config.yaml
num_hidden_layers: 15
norm_place: "pre"
positions: "rope"
rope_theta: 9810.0
init_std_down: 0.0
schedule: "wsd"
final_lr_fraction: 0.0
Each number is 500 + 40 x the weight over its row's rms, rounded and kept within 0 to 999. Layers, rows and columns count from 0. Numbers have three digits each. The size before them is the row's rms in percent of the matrix's.

# layer 9 MLP gate, 640x320, rms 0.0807, rows 102-173, columns 256-319
103:475515606508518505425513538539542490436469518485617574559503567479518522492564509493476458504525517540504515468419428470477495481467508508509528472458421504530519548462434503513504464493475504
104:494546481514451512502482481491551555446561493520611443522584561493550477511483481564526469513456395520474596490503484495494524449522512545540527544511525530463543566507522447532420457513471483
094:555468438463484501468458552510476486431561487568525500523561494569499525514441422504495452500462536450543498508449545565450559483475478526531530530424516476530495431463408500459549480469526423
105:478489480517502511459524531508526467497525545540444455535490517503507526493506475487591554529507482510438500484524553554520507432484556501487503449488519509550522429513519389444529398488490518
099:519488507546524467473520545523440512513549463433475509440472483433495440481561464470529559536508527520491549521519490498590480506506515486541496495460381557507567514559531541525438494513499514
107:561452446482513379593520411526519543506503437495469476550523534509527555502510525518524541466423542540485468468422603450499470533413554416532453487465554483515477410472574446435503546435488525
098:526546440514529533512489515550459486550553548484597525577437519580477429520505477505492474506527539476536458522543491497556473491480527552492523497450486527507453514484601491478484547512505554
096:552528510549464488486526542506568468547420569476507539561575492482459537490503498530436456618414500451473485467509563450536492465486583460483489433562486450498521550544479506484446503516463531
102:617543472536505467530506522543552437461540522411503509578520474468429413545538531536548511538435522497521484516556536506458534471471547606461484507493524492537499517460518524487489576458545501
103:524531511558457429484545488479522428486490459427456548492395541505531543531494547493505446528429441515485520566529510524464566503540497520431528445508501479441493534465512469392495569505491527
104:475479527547505487509408476536463491452477523514502518466467551522474521522543473573509488514570415486551520486545468429398509541498473532522441470524515447514512543525527481422515474465540394
103:467520437546478452596496515501485445517501581509514491450560499508547567487455474539513413545487503425482438492501582487574495517475475448540586556457521415482556452498549510455515459465435476
098:511536473527466396475432535465530466491464560515458424432553508499523525470549452499442571500526557556557494546462535514522431576471468421521606505512545562540604537474484531475463482450482442
096:553451518430479452522483515483463517515467551433483451455528567531562534463514483532503513539528589487535485502552478455515486541492490478479549475540416528535470503557553457498481510471497486
096:477516562519485506452535516419466484547560518462507514494572487514484464482534548462479572514545469521454424471438418574541543555483501508538576458476462428510486460433517530490463517532483468
100:461477494498520460505588528434488587484523466486517518485441487462403535459509494451518554452492441492536482501513468523502507484513490498466484478561540542469449456476458576510498477482459576
103:563496522492516479513463473414431476510513488473543458536524521480440503561451562460564408535460465493514553522487465501531546488503594438455457566480532459474459420526487456490421473457483518
102:470460493544470531498452522582456494440441460550482551502565552557506513549486524517562502500555412459531455524484480413544482559569512497510491556467506469455510492532577458456512434556482480
099:419458429477547482546494449460483575534517613497481496560470488434488470548522506528480434534525544512477490468448483471508488479425494468455494527507465505456473498537566483422488522455540549
095:548438470428509446496450427477490414467508491464550458436524532528477562454539526494558440479519508520446494459496523527555481528464482468507512513492516473502428481488504545473497477501480530
099:519553477435553518472508514432499519516613532443474531548554495449534444463451541520532468453505494494459498456553468513534429455426520492510502423490543511514562519551495451506543549480500549
096:461419488503483502427494509456506502435495505444571493522503530436504434495532435477501556459574554512545555553510518573503479454486506576567461472475531522486543450525455450468525474501455512
100:536575524473440487586515464480499545492565512500569480521515530476546509428491510477458531502532500499514511569501529457506567524454561572440501456436532501510526504446558500457457519499503498
101:517474451492436505526515581473469521458538516491501484495516541471484511551475515524490475533574448478518479453554494529465503540463514498509485452518535561504531491466495502480575561533486460
099:532515559523484521493453503487443551488515588447505522462488520477497489480511463559512498479492438546506517437493460434449496432560494578513496484590450502454488440555501503483534506471472517
094:460542495486438481462526528449477578519472503476490557529488481545395464481517558458502471540535499468507553468529461474470457459549493518510513481479524471410568550518495482444489466499513449
097:484491531441596525486513464566440415521456509514532506443533500482401496466524555566474475509435495563528466553436512536478466484545546436485494521470481488501510510505474394508443482462460471
102:399442577442450462510442506541524485460514542538532456497452474488505508495481435502504472509539530491501494472451486444544498494497519509496475479539483409488508473547449462476486561563483455
098:502499489555530538471550442560494493479554467454474505548498535459574530517523481506489500501478525429454499444496541535386485443529541512513540547534492563501525587521487505423508530507539505
098:454484527461505419573537573555482460481497494484553399561401485489514437501497529458457529548494567534496515558479516585594506481422490542472467506465494537570443505474500521476514513431590508
097:487535533521515491475547499405431493477535552509482480437500502478472495500500495524480558558603503529559475460448538567437504488525548506476470428530546526489524449496543531491447457488508544
101:463471570450538476468521553534477486483526523481604466535496511561550460467494509520496449549432494431528549480540498505520471500493470454555475465517537571541522463497530595527510467492416601
105:484536515536527496455477462458507506457522530507517484504584480457477506419499539495495486562490514496456512438502526444457518531431429528478517461532499452550533519497544503499470547520519484
100:531506518480514512470446475529501477484539497488506456510506521479465546453589527534524451563430477492476617450429550493492514551388454448513432547549465450507497513479518546427544414574504483
093:451528543463501515491481507451589496448541480446500527455522568459500558562500490519457525499501615526500519473487510473476505528529416490391504543449473467454525559495494456548457381512432434
101:495517570435482426476497529481484500463457504493494571470482477498467541492506514532476493442516504507570539479480471583486515513479524467585487468485476497493518532520448505446546436512463425
102:505512481498483563564485547504511533491477541579477589464492477555545478534470418555502513440474559530506475533506533466517434501480431549518461523540564512475432478459478522405501512483492478
106:529556509501462465478468523521508437521456502444503496457507499515451526430478445466536510496460489511558490463518502507442472459517487476504409497468532568538506459455576543475512469476531484
100:517439504520504411526450418496577471403528478530591606543507499553482535519473557515476479574526531473505457491465528513411508517559504480605529499524476571551490426505460526548520429523464471
101:499478440510514524504510452480488466413516515484566513534454408508514450562435460487542585546559491535530538516512404450463443461532528522493482554481486553474538530498498557568564590523487432
099:476475484541556454525473479505576545471417506445496485479450524512500459399507527577564536527547431549516523513566609525482494515571494516494531455399474455508513514580446490529443433492488477
104:493486475503509503516462430480562506475420508454485532570431492528492507509546437529509507550519419475489458507562451520511480520509587518487470455522528486540439471541456526464414546565547556
100:448483513590488558522493539490485498553456428449540528500439447460459453420504527498522548503454482476479565468540585541441459465529482461481442549532447558451522468556592492498442515506456501
095:468531452494565476477378450421507568543501505444467472440461471463505518482487488460473533534515489528449476536473526515410426469508560498484512516553554529510531520474474483487491462523523510
096:528498459519469547473580515470485501498513491503424499606533564519466463477507511579499567456471439577523482513515438471445559480504475469478433437508479420548574458481536501466492553597517519
102:552437500617517481569476483477510449458509539515519414525488543500540399473481458533486491525525587499527520459524485414489471514490468528504535549475527440568545461478465453447449489520564503
098:505539511540472503514523458438457548463515488507522482569546456467513458479473558497489452564544506493476549498440498505506472521555571490445460533462502504532512488486470505481547503520478504
094:458454486523529508506505571486395539557444493491494515489502451457527433527623519509506471415514476464500471483435516517475493454505444499499459449510523508451524545539541469491434558444564598
096:544497507523509458474527500506454467464557529501563496456492482489528522526500594504504504477505561567492505457472531454473469541546480498510490521449558456497500579503426510481450487462497419
103:512456474504489538515507478528525418528483516366473488592528509459448486522479574534464540508457538420496490507466495497482496533538517476471551531497547491485506553504509440521530478469447488
097:471544493514564536516481492568433501437501478463467530513517474511509513529510457475524532430496483474442435533537538516445548503525553442528541432486553419508541522541458485469493534494517473
105:514561467450477465476493446583512547573477527506467530519467470528516505473573455542471458472506514449515463467465503526513415477533532397431450496582567517520523496489398477497491443502435514
101:530484504507439546534447539534457464436581472425432508464518535503525491434499481459515541523544543460471568429509479518487467541388508464520509445475555488453486586509512521499560506495520532
103:441567466506507466430492547499452524550478428508530511510475552519500385461555545475457533425468551525459452518495521507493459475553551514483559513495426477536528558477515510544466524524477519
103:506465560410453468562486487537518575436489485448504569544596552540491515519505532441538536528514531494494537499516527455471511439453471494445500419532584468476519487510468451462503565495478504
100:462500518511438537498483444516521456478472538499494415519512543500505423483504503482458494518520565458457516529442540543534481496477501469504467490504512504479473487507487530492550534456532479
098:498509564495559538450534458474407462532458496542462514597455464506540519520518580493492469547474554464465548404438544481480445462424512459534541510540484474492470492522467554437459487536491507
101:506470466507525516513469508424460472485491519465561497504509426471528439497493529536562491532540491505383453521464495484464551619444536514478516561467533513475532507471443506511511468434587501
101:514534467496467461515504543453433528485508506567502594481569453499516509516547468409451440593588534540488505526538478446480504599535500524522502518521438464458502544462542508504430479542555526
096:535454520506467477525501470526488475525519491527524489457568499486531450480444444478452549469460463468513522434501469548526457516521542533523487462488482460594446519563463446516465513497482491
098:500481515543512497513579464504480569530475472492524516555462443506502508394480509518560565498414514517479537477467482484508624511506525528571537506503575468510461519377488455475489510501475480
102:438530567506578451505513516545532509439506454564529548471498439498495514489483545519485480537510582457522434472505477483554567481510517442495545418444540491488470448546499443422510525474504520
102:504515535493476538531563482446538506487543492519448549437511497402512490571500532430528527516498516482461506457536475500490505495569543478487436491506525480475532493464458482529597526440504520
103:467521555510562456535500476522506522426449612537545464484570439490487530475546578533454494506520506540478534457500541505497612576513542578527503498517476502462474511446500531521570456478490398
094:501554516483509456429483541475548456446519505471471455471520470523508514537457474519474518521486487449483482497488573531504436486437394510562522499506514443501482478549496491438493456526466501
102:496462523457440518523445510487454553499477514475516426534536468550479438453435514476500481568518475474516608489487505434545411489435512499502476525509506450546467522465485473547539520474481426
101:541538519537461474489531477493546496451491499464496453489496522460482503493448526493515450554457509476482542517531510497543471578511513515491530422415462506506432527487486546469490441501535433
103:460543536549495549549481522576531529527571511429500515591487542526509457516504456467496503502467557555527471491462493491439471379497482545530495567503497475510571518504507509510568468501469519
100:470473482579524444511450574477544390491455503442478517498467491501475591450532522504545578565521483523504493568503574493501515491545505475442565474481457519477401500479504556459498490493538445
103:494541496503510498461533487496585454547478527563472527510508517498535522418494525499511444539484487521550452533456511502462541507601426552461553488513514555464445488423508501548484512430454530
101:490446467464468448489417579477535544476414517469513513489489510625497531378498557582465487484501565448545566485499475481462506563527496540478460485458507562522455458459517468503513435477480517
099:504442495492497503575460463543459513557429551449584511515459485514414536482554536549589476486462506452473436546464513523516556549527522460525501527523513491573446466502519484548520519423430533
# layer 9 MLP up, 640x320, rms 0.0847, rows 102-172, columns 256-319
106:593534563488446478521484478578559432493509554498511476487536493500531498466537529451498516491539520538482440533506520436496537543518537553545516576476489443500453571517483501440474445529475489
097:570521525487546579511462469476538552348487540448540566536517549458453484454564454561490567507532488567545524513495480549458535528499571492576480594532465491477509489551540462480549459519487535
092:478480474498496518435498487557414543509483557410446445471501512494577473486493481509517510494462500455486572525504535456547470514519531496501458516494560441500523566522530498432437477470476432
106:496491484500510489500483505464558501487488490434557497567569480611424537546516495414441480465484486484540484464555474478516488461514523560558495448500545420424537493494452511439431504530578514
105:539519477475385534518460488459467529506444497425480524510509489517504506531617564540534474553497511467499517508450462482472525471494518518569513455535575525521445480449473437520529486493458506
101:524460520461550531494440522463505557528555497453471527532464510621515407544540423505492564515454490509491486531551510484499483545544519475445537556541439510518505510478408541423476469553478520
112:513534577535593453504453494515557506479508391458467477455548433515442572481532486526467478535480492499511472471477501510487524512480477447471458500516472534520461519459521552538468453552481367
088:454563567452442413416467527508560521528491367480544431501524492518516522515467476520527478464458491539497552548497460461517595524506461480486493519429450494562528525532504521531530518414527523
095:501442414479498527515435509457539423465533504556514479498445455496543448496465474534443554475449484515485510517548563568506430504555490492463449435478456426465501559538552537565543460596480505
102:465515538582499565465495519468511468522505510430543481468507514442393495524453516501525486497447446520507439504529499462583523547515470541537490597445555596472544465551559469501479497472525548
105:493495537505534474506551477504543462494469506524477531475495526543487523496567441542528535432425499486452481496513468538515570491476505582525470532560448498457521508459468465457553539595437477
102:563509499509458460528416500545582481482500460469552515506469423521505565485479499537450535418543482544485455553525438428413533506507508491514529499540483463505420506491482548495547457476480503
096:533476576515465581517487443453467449521498561506434567467484491467446468541448466461504463487483519513473523500537478490527554485563519471544496639566533443509521514542503562528508440495461549
091:454513459505510468467517524521525493437513526528550471495530457458503381560518486499483457505453567480514493484524487477516485551532418564491506505542513419461457517475540421525429528484541503
094:468501519472498493464510462506547505474485584537495497412523490453556519521529424540511485481500445493519526520457419503466513490540428550499498500480478538502550442608501481464546482498514516
095:503510476469500465525486610601443452534492415524467463477482457557479465577481519555495509416541423459517510572490460485512484550491558498502530474511518564476471528493486495516516479486523487
106:601529525479472477578495471478425509493507530484460497559552513387388458458474501486524516460452496561502482540490494563447441575529566444486538476411514504508510571464478462464521477497558498
096:558568503464549561472440545484510531436567412495436497502502496514536526491534496512506445552513510546512462515543559481500475515490433515482458610485494436471473502492493534513468518453465495
102:550451481434555484473483516544493508498595463557499518448494489547534449543493503563473460574492477505486438558563451473570556554501563550489522509538405505453541502493481515568510538517513514
092:512504555520530533594430502475538570484488493499430473453488474491487572488574467455443508437598506493529553485538516554538525487561449477439470515492536505570502438535528453458453427537418488
103:494530524459501468561449450503483482547503539496506548469511556448429497486476494530510528470441476537416535433461515497507519419545497454427490498470551521446516527477505566442522468510518508
094:515494483546428464546529486443510514588470534510487512470455541439522476453431523533498558451521556505512524509512508479536460509433560449551451423497523573498492478509494533485501456497517478
103:472524493492521468546500501460506492422452583573529488497545486510468470532478500388498498528458403442486528514476463536540525422455525524468543518479476494538467472474497463491524461523489434
100:509459542459431476522475494518522524465511472499508548452573524410509571578464567499504520574554493514487528518470558560529499502519462457502594495524532495518446487493511481517547532480457456
102:502502485496550618462470445420480520542462467513491456420471465505415524480572525472463503461531505458563456509426452501487500492519501506494499502518477560505494491382468515579473558473579544
097:518514524466519502496441549575519465504520513565505509505490497480460528535509461498494493447499455484460419532548535556577533540527555464537546508525452496469500511441427536470537503475533505
096:479508523541565522510495538466460490500505511413539409512531553499507463493534538464412520537472511525517503542439467475546481424489523500499482526546484537499558610493492499435531528416468548
107:546546474529544503524482514451565448495476471511481630520531547509426473416535479459491465517451514434466498459495473542489521549474589463531560493468559514468462522429514502458527452560518462
091:502497473398535485504541449544475502510566497547440513498500526460554435480468518496463528595479514499439487502434500490478524520472467519480461455490477408523509488472465537454516552480534545
105:470480490563512436429587529528564503580561494457500511486563486503538556586459457475562490453505437490530451427542423483447445568437477429489461564529534530472517473477483494445447494539445481
096:586548507505509488460471523493488570505541512476452461521513567505472476474512464465468506492444531519469480507502521510529461510496503540552465498481471431496496523480490518504473573547538497
099:533536483470520440480559494513492471548550556520532522513447551495541526542497502453555560452534539547497513462555501512439484551451546510464490457501459462522463525503480484462460554486498463
107:465532553533561459503509479503458500490483454507517580507524456467497526450507511389522470502539511492448494508513540458474549542418445547466501438509499500554496498531469450516539538484574515
101:498506424510446491570525491463510492496478566563509482481541490502485532535492519509463406476533472501454509421556503525481450571485484529571539516528594476527482542448511480485519463557488482
096:480477470499522512442525463571477458458533494516570498494515494498508502477550505414496521504502534461447511457524535513553455498516488550424452507432538487453513444528445468468562487451531464
102:496588461542500458483508480642482503578517435442519480525454512464576465454415513482493526487525515526429556517555497463471479429623511536494461543488459513520450433533476550512479476416453523
103:407512553461449541438520537542458494453526509555479445619472552518541469470449465466477520521495613519479536572496507514568562536498529486529490590457522444522444468535503467567494546455510524
106:420445550443478539492451510534538572503470521481534457550497525415461557519512503512536476468440443494425523564491517505442482453483535454477472481468564427552507470430506563507454533460518437
099:536533505428566553460453486471434521396488488514465496525412478550523498547474499518394530529535491517523501517539524485510433508524422489514531506449507498495522495478453475531465425547519511
104:479545504495486512557394516479594489466539464526542476548476445540544440462503504437557439502496494495521467447498392538503485512471520466575478422550442518445428529505441479456496545528481493
106:472497523481531558495461443439523561413456520545505474444551508497529465506513525493457524471566450496510475466499467550494490550488532510496458531505529554405485523487533397464476528463541320
104:578475525547508450435506535607474530469500494499479580497463421399520480514479531497409481513504480517467515567494505470470457530507534437477522547525507491454441542491521572556514469373490445
095:497463517541456509505522521506597556502422464472523535443505517553510447437456468521475489468432495494490562495560571512542490476556531509471570505481575473388458480537521473496512459456586499
100:495446555468507461518471521531448456531505484527523538505546492576459555488542480478482583478535524453471501530499491535521476472527494456520406459528516547475438495518502536578591563543460502
096:519504508490509455410442464472462511458495492506459497543499428478490474519511522486514483487575503502406437519504572455445502482491485542496530442495533455486573468520501448461523505512494530
105:481500504513486519508434467469457524537503515500474496560533476508444532547591513527525485536525525465486527496577518558457472520373502494445478575418507540490441540470514508509521554459537502
101:463450495467492497484512489615522549461533467482528517520500543513486480465514527562420457518423540515516468548472495469508431515496467426516469451431466493474528519429464530480491450504594572
094:437518477471431488525434554487556534500544441596479497503454580495533527430434488504492567496471455511540492510483557568492486522483516461487533518457490525521476523454550516547497462571467456
094:481473485494471524459486537509543524599457509531443458479443508491510573527488477480531448495533509476519511540479456500555544551510513466505509514465572536469472516471591466530567455514479558
106:504456492473476522480484523474440532572402562532507541509530482552510533542480447549528522437464476512507532482610498450488533440483483491450529501408485555463527490550392464452500614495471536
095:432454459485521530448502466477497471509539550544491557449489530451523522487531526544488501440488506535496500423522540525509518473509589442508457457525496556501498560445507474455470459444533486
105:530492454547506550435512466577483506507561493484403540512480585544492465521601506553454479459492513526530470505514494505475455512482463472481400524530592550462540505511579487455476433419477570
099:535501459550531501448519560529582519514514438523480496518562522488484512503524485575489517488419467454473420453461478476508555446575433517533474532574468500504519467427445500547499544471470575
105:430477479511439553499468516557543577423441517456505508509462425520495450547499549511438491486508531524449412457494457464471495469496533543475546565572556543424536469488491454537488494454483580
097:546480520500527465549535472486501426479491493472563539562479487484546460504498496525487506536553482489538508469564520554478525548520510560436537506522476469500540467488518436497468452509396460
102:546465445477554516507441492496431450538455496527505539530455593500443504510501469484551472470432494496518474513421446558456430458531415499514461501513513453473510491485516545499512493512497555
104:485476484524447513509462446502566544539501494480520504488513488497461539528496442419538537496486495507556466591560476419544479552446441531497514440443515501520497563460457516460531569511513489
098:480501542425444552468476459541507507456473571529459531420474437542480480525525466521471504494556521516485448545499498527480545579486497481444541509453535517508520530506503548506548398484509457
108:494501548500499514482513427566493502499500549516520422457496407501435516593548441526444521509543504503467479505492569462448492540589564477487515483553562465442457482472502498518446528512505516
092:514523438599505471510494506514440516422536502459520512586554483434529445453548445491546498529474482562475529472473556503489462500505444518549488458512400497486556534531477487519490472529513465
103:444529471467483498504460467484511473499495528519536518586481492447493545488496573529542460402523513500541502471428516544480515461587441507573506520586437456490489547470609494500467514477531536
102:481459561485493497550419451499555522497525478475542574602470580488520538469490483534508514555474494495450561466514441559472506496478610486480505467462547510454477541497431538585439488537526529
097:546523448529518491511492535490442522533442545467483520536553554547499431463494430485544479507487473542501526531544553523449441444607544498464546555537511552465465454469492523469548464515492496
096:508517495507563580527519455385565432548557498487525439495438469501483487533460495425538478472524502483477513565470481539501477508421497468433540477542532476484460501528510493493576453509532525
088:464507434470449523455520507467506580522479509492481540456521489544504471514510513500526571514494460533534483515463509514496540506539446519612487498524524478456469450497568493486567467522486510
101:492524560444592553509560532517537490494459501556520544545480500539542482561525580588486552489530559528530479492495450553514602406524497426483436576487505477515529494514533558491491579532527463
095:511481531451446474526567404531614507437516522480559394525444457540500545474501548551492557556517529432508499423500466497571497492528486493461483502509454520427427471483481499425517551472501515
105:549490524492513529427550443454376473490409518535551544438529514535464519434502487529494517552483472465487478514477503443536515544487493432461488469514513497474532559547461564517470472537528493
103:430493443477478520473514505518511512478490622435490521508534422525550491573507426454453473508535510451526431475529480456503553548491474493527479498520536487559491466516509468525493536505488523
103:490500477534441484476558486486477529459448604545522527503432582577436528453540538510444465495472460469409539502514504468493481472534460532513446481468414468444436474481454455455534487508477546
106:495425521481515490473472479482479467507483476512467493472509504541509537516490475488524579475523464553510519500559472584466461584442483541485420413447556527518496513520558469459485515480443460
# layer 9 MLP down (transposed), 640x320, rms 0.0695, rows 102-172, columns 256-319
100:462540535535493459480463491560529442483539483529422457482418534528504555528514507492546406521591499490408528479555507480480480512498540462552578488501567442445479510477518511530494567522496448
102:497438492475428579491516452484496544451440556559518519511500488424559449513482498512464527407426479567427543514530480548487477510380469527490497471521562454477513538469565495546510516517531521
098:508474546537553569535461456477470581492482480435543530516492547449488523537454445501501408530522535496505570506542464571565500498499485470397486472543484498500570538476584500571502510569479514
100:480501538468494466546459527501543533522530457509467517482468521454429460485538517469492548515455535487546488478498414523466515520527476467541503543463521535551536560540439538460557494520531501
099:505579476482515506442430481467472519420517508486465445439527536404522465503584539500510531423507537539463456494514472516571434435476481432430508512468511507475479430395483506555532429456500466
101:518463435471546413439443552534473564547450534521473451495450499576519523522569448544517517511508481487510390500512438561449505449523528512526498470530473527499533447560555493520471548497504467
105:478488461445574500525464605485509477527539472505515539511512557455502466465539496462479466525576502502562519453530530475476474480512538486436399495459468466525520560543509509527433616537511546
086:492480434510486506591551496500456450478530552555486573444504510523459523486487416499483503564576492553528456554505508491497494435539480447487483524515540493489519548479525518454422511470429463
099:555513484479472477533474541495531522448442534484491548508502493468584431508500493503498430428608525501493487443529479561461528514491483578539471475544428518521553510482540430500529510533458465
108:488557437461457521492458532442450512492502492496516593530574491502522521520447544522493527519509470538508543424477472494530483423496498517654459454479528463495525426466476500489457521523419422
106:484532557524468528487496474519522504582545476470519510442487454495475507568591469553494550484573512548513489409459522437455504543541515515449498416506512466497531449582558428519527499479529451
103:494532533528487542468552458482525483457508489532426469431465488559506484535560468510531453474536463466472488499484569539513508495492496437544532543534522557470526523591535470484431453561444402
099:560509490504515433517508490489480508483479481498484496476512390535446491432569499452531489502475492540479459474528506500457459501532530510530492461490489524476487547599490477525530486484488464
099:531515438457569567434462529489513583481531531514577465479464521452465479469495496527486560546428445465467548525528394478494452476483529535436470530472529472470431435505479486524522471491567485
097:471483490568516481579532535564471484514406563516509558539420511504582514458473451470576561472489527481518469514497501502473452517487536513490436484459502542473477555488499533549524466505566526
091:484511519514528455483510502492482512512477527411490470503493474479589485495494490492482498482559454564494484476403487461507485490516522534484477470479515482503502439488520478634509485575450449
100:539424510461518458520582517507521453495466529515441459510460471525504463535459478503481485511516490578488540491439528435573486486562508502499420519458415454513526468438554436439484461506419460
103:501524543480534478461545512434510463506528503531558489550525491548431502529479533521477504509549601569524490551585553538530468575491547463522567515446552503505507560489520514467523563532492497
098:529496445526477533537502540520491508452476468497442454475499463497438454483443484431474472579524548608529529420533540531385499487554535477544487571493508543474481460555433535500445455552543502
101:537534499505520514508454471486461483613427516519449480487478546444526531403535538454502523525459481443528509552530519527510514490512457426575493445453532501448555542471503481507485542475462497
107:486520529473442495565510509496443538506611518485492448492521443475521528433545477540493476527507482502504451539541489523582524519442466487529424449485579441492506418487528478480519508417529444
095:437541537471541512453550513514496491506512491512445505517427515550471528462574541495448621527481389553508576417518497498506543450562511554481504562484509472439486548439568508449507458472427488
104:421472542474475576480500531494412497461494547496494475515553575464480439530507501501467439594563468449508560496554534534515447455551441512499487471586546564458529473575513570513509544517496507
101:497566539533468501460431470517424480561528494545415489464446439513500552640516584493471501548555459569461501467497527491544474529510484556432449486470479532454516454543529468423585452494463527
103:564541555493498612450471534508448415518468466510508507520521547465553511498509558485453529535495557521510516506476465514507576521506515529500560473522502546483476462524528490482440477484494492
096:532465444465480500559493587511525555491483475502525481557542491414464472485501517448557562489526569594493420480515488508435549479476571550413530487447566517487512541523509490549482501521543509
096:485516556539417433404434435508466438477462533522515504488498486456504534518446474505509457472448533466555509428527469452503532527481541527447484519466467505523463469467517382461512561514435485
110:503572538598518559509486504469532474508474509490486476555449549577547548503533535464480492462494524508498548526564525519447600473496524485494559493491469465571491532425517462519557548534488502
098:513565491507554512524485518500478513486478471440562479527390548536496491551511538494561503474515460530518477519498519439556483476531479476569428542489456532473538530484444519516473498468559515
105:494531602540522522519448531503496525491542519490562465451495406491527530469461498469577513504455510486457480474534563500524442429501505523479518459446526513500481476573454529516485437475467448
097:460566485508551486508583510539517526516422459511551476503465475500529502576470452493525458518513459448488459411544496538504480498565519441519516524404534525535521515508485538466546508541453445
102:455504525509486372585500435494497490474576498512445518474493518468528501521468528466506532481476550506471614456577550396508545550538482521492575469443504458558535436522420530532527527482473471
106:495554609429525464507564531447483552476477507469493491539501430446486469520551498510536524504547452468540540551553472463518565523446484537447477526451476449578603504481479451531486557462596508
100:424506487435468518542495508485538501500501557557488563529479493495538508533533467383522457456561439510533539504479541490539450518499521529491386497523507461553452448499541484521537559514542555
100:520459465499427484541480490505538489528466483469497487491525512462510583470523503514573491593473503427539478433475511519479488412507533513540482498477405517494453588499474455501531480503507450
102:456446455511546504586556473507533524447486492538518479485490500554490469485522517485462537585473458527437426512546546529550393522480528588542519522538556483468458502413476527484448455533480512
099:510484470533521531471508442473461538504448482609458604526481470530467540484565470463472522460489515582556497479550503521488479572478410448507541593451458515516454573485511513472543529553460533
105:539522501499530494458531500557498520437476475506478509451573486488487494494560517492484506478362558556479440423566501543531508580499491415430526535570516506481437462513502519518526476502497501
101:524429558559514506443487468564540441533533439492552472570513495537504496548491441477477526485542454505528494540466558465492571487483513483479507524506512528598445508531444489525517577535507480
107:510586441466513531596530499475519497571541515458518486542484486558478496475473480461422523508501499517567446555533515444509502509557546569504500501523499484501556457527571479516555512428519506
105:451500556550456483531490531559444465373591504600545429489546519535489494524534503494444480415542491501505541494503534548544487464458492482495496454533487521502437431476510518509579462488494507
101:541399513591543457502515472483453570526449414460506566535514539439494490528567500455514461540493524542479452533567478481515508462554437527465516440449488476431574495493468494500468431513504442
100:450540495489450498464490505514424525561465561511459553505509535441502532553451464545573471450463491512539515475431485572511523537506536589425518503495421478523480479484475463559456475496548477
095:524524474485448558490407463542514553498530537501509508438482494511559430496510500438542443467429489492491479474463579460530456477495527493462527474450503490516568488445523452519481440459502450
102:517494438512538523498473508449543429450547494446467531524528581464480527427509509517522524523429485503510496476451441481539485496467549488491492540562559529518460498440475581488507634484507521
092:510481480510458471500551489490440423556509559454492519501533520492495481453455583477487486424569516489501481438491475530534544539504480561516495502480476482488497410495522520551507544476484478
099:519467432616498539549528528493477511564525464440495454522505581477446505497472444445500517452562583421494478479523493431462461533508527518437505468505460479520480477530489460526441477509508581
098:525480548515545525435548512534487502443402510532545540511579486500468464567514493545520453540521488538508582523559536492538480492518553641454487500572512488482484490478558549493466477434515485
093:476534513495517495508556456476508564515474541495540489347444486435560484511445468496511481561477476552451492501485484585486492484532574528526473560551492488526491415523467543488483529515448458
109:403470554539502562544567501514543469511550459472492490518445515515471526549438513510491541409477476497530574466483515557481541535497519484489479533509435489476450466506539497544469494480498475
090:516417550533481529545545528507494449543489514527461520540577476559524396445492455527501559494525513528566518500520523476484552533474449465543475490527506450478466503479446565451500495534465545
101:494449548447562597497503479499503495522481537507562480508474405570504553503517501539484473431535464542503541533472545532531468506521529511492553455526536531530542525484477483547571554523506534
094:517544470496487528559523565520427454511448536557534538493545517503457509512480542490528512538431467480544464449501541446476467453557515446507489507513526504464491449511425591496473513495571460
096:571484595475443476466467475504516413522511432510516484561459589433410477509457541460498566478466554551541454528545535498498558544572550431530538468481442501535523486489600550478512523490533475
102:512480568475542472606501477557505424469509496545498483509523440544425489519518535513490484507533498559523508481490542548500533439523448470524499512505513507487544519505473506501471490486517498
097:471505574456481521510448518513523487507483519416469551535510436481564482412521557513543507593530503533476497551470479473496538429440500454502471451548411428499447441542519463543550530460449449
088:428526473480474493486458528491545441420504432513498530462487440508466524490460486514560506430488482506514405470454523503557545542478506505514486506460518474496478513478526488516474506536417466
105:474434489450503514554468560546475513377553549511455457536463449534552527419479527496520461467521477528459536529509505538442472481481464506454482466489489519469504556510553456508464433453461471
105:472451468429556426477579544525445433470461600453484519434551449504494551461483452478443469539486494490495485507586511503430556560521524500448533486507521484526453514421513561571511573559501473
093:485499456487539542618490494515545578534517507500497506540525465443505494516507511433501547541513511508499470582449521505477488491417515443458538480586463495534481505501449488513528551487394549
108:550527533482465477528520548524474484475568564477486491553504438513621448493471494497505460463474464551576504483548498482540544466561531575422514448527591474498532517554504530523481487496474530
101:412582502531503479558488468606525512489585513484508472472459454519495475428465555501482503459479527461481472525521431459517514520475501513507446461483519525522491507418493566447449500536471497
095:482544526511508479554534595495409431455498428483458510480506508535461536490490444521545504517486576468586479427501509549522511537536440565477468530510554488521456578497510449489576469476469488
106:556540450475476541552460526484496530446493458511536482490453428420554484473532463530581546557571466439440464427499516494477541485572466527524516468475576527518487530474522470569483481495467448
088:511554493515508467490530497546494493490472473483529519525513483570524493567518442529517396486485475525531550484553503474553506551475491528432522536515478484507574515518469470450551470583527524
100:483458531528588461493500529401482449488510483479486488503599562482516597574488520469555470538494557505513512489502512437529565504504562537557477533483522510445502465568519557491527487483493490
095:463538461577491507486473449536421571501454451543476538487479563515475513527530534483596501377478509476493482533476491453497523451548466557522409545546530456536490522537439555500497496457464515
121:421517506519463553503408564551551464534572476512440491547476525475581480553506479463508453462495496521490465540519466457431512477555520508528501544578395513573547496460523468498511461491516547
104:460514508491604433536515494503490521496486506524540539480518533428573533501514496520527509480484491539580455551452476466522514519530480462543452543524481548459470463565441464555520450576500387
107:478475565579491484500468554485532568431492537524525525506477569563483512436590527526482517497498549477540506484522504512561521492440508493456562552408520534480604546446504527494459431459454506
103:462461484392559449494459512494517527511489461539547503489458480588503492507484502551513458493484534524536481491495508432472467432526511479487495519568556492462472501548542484512598467490565550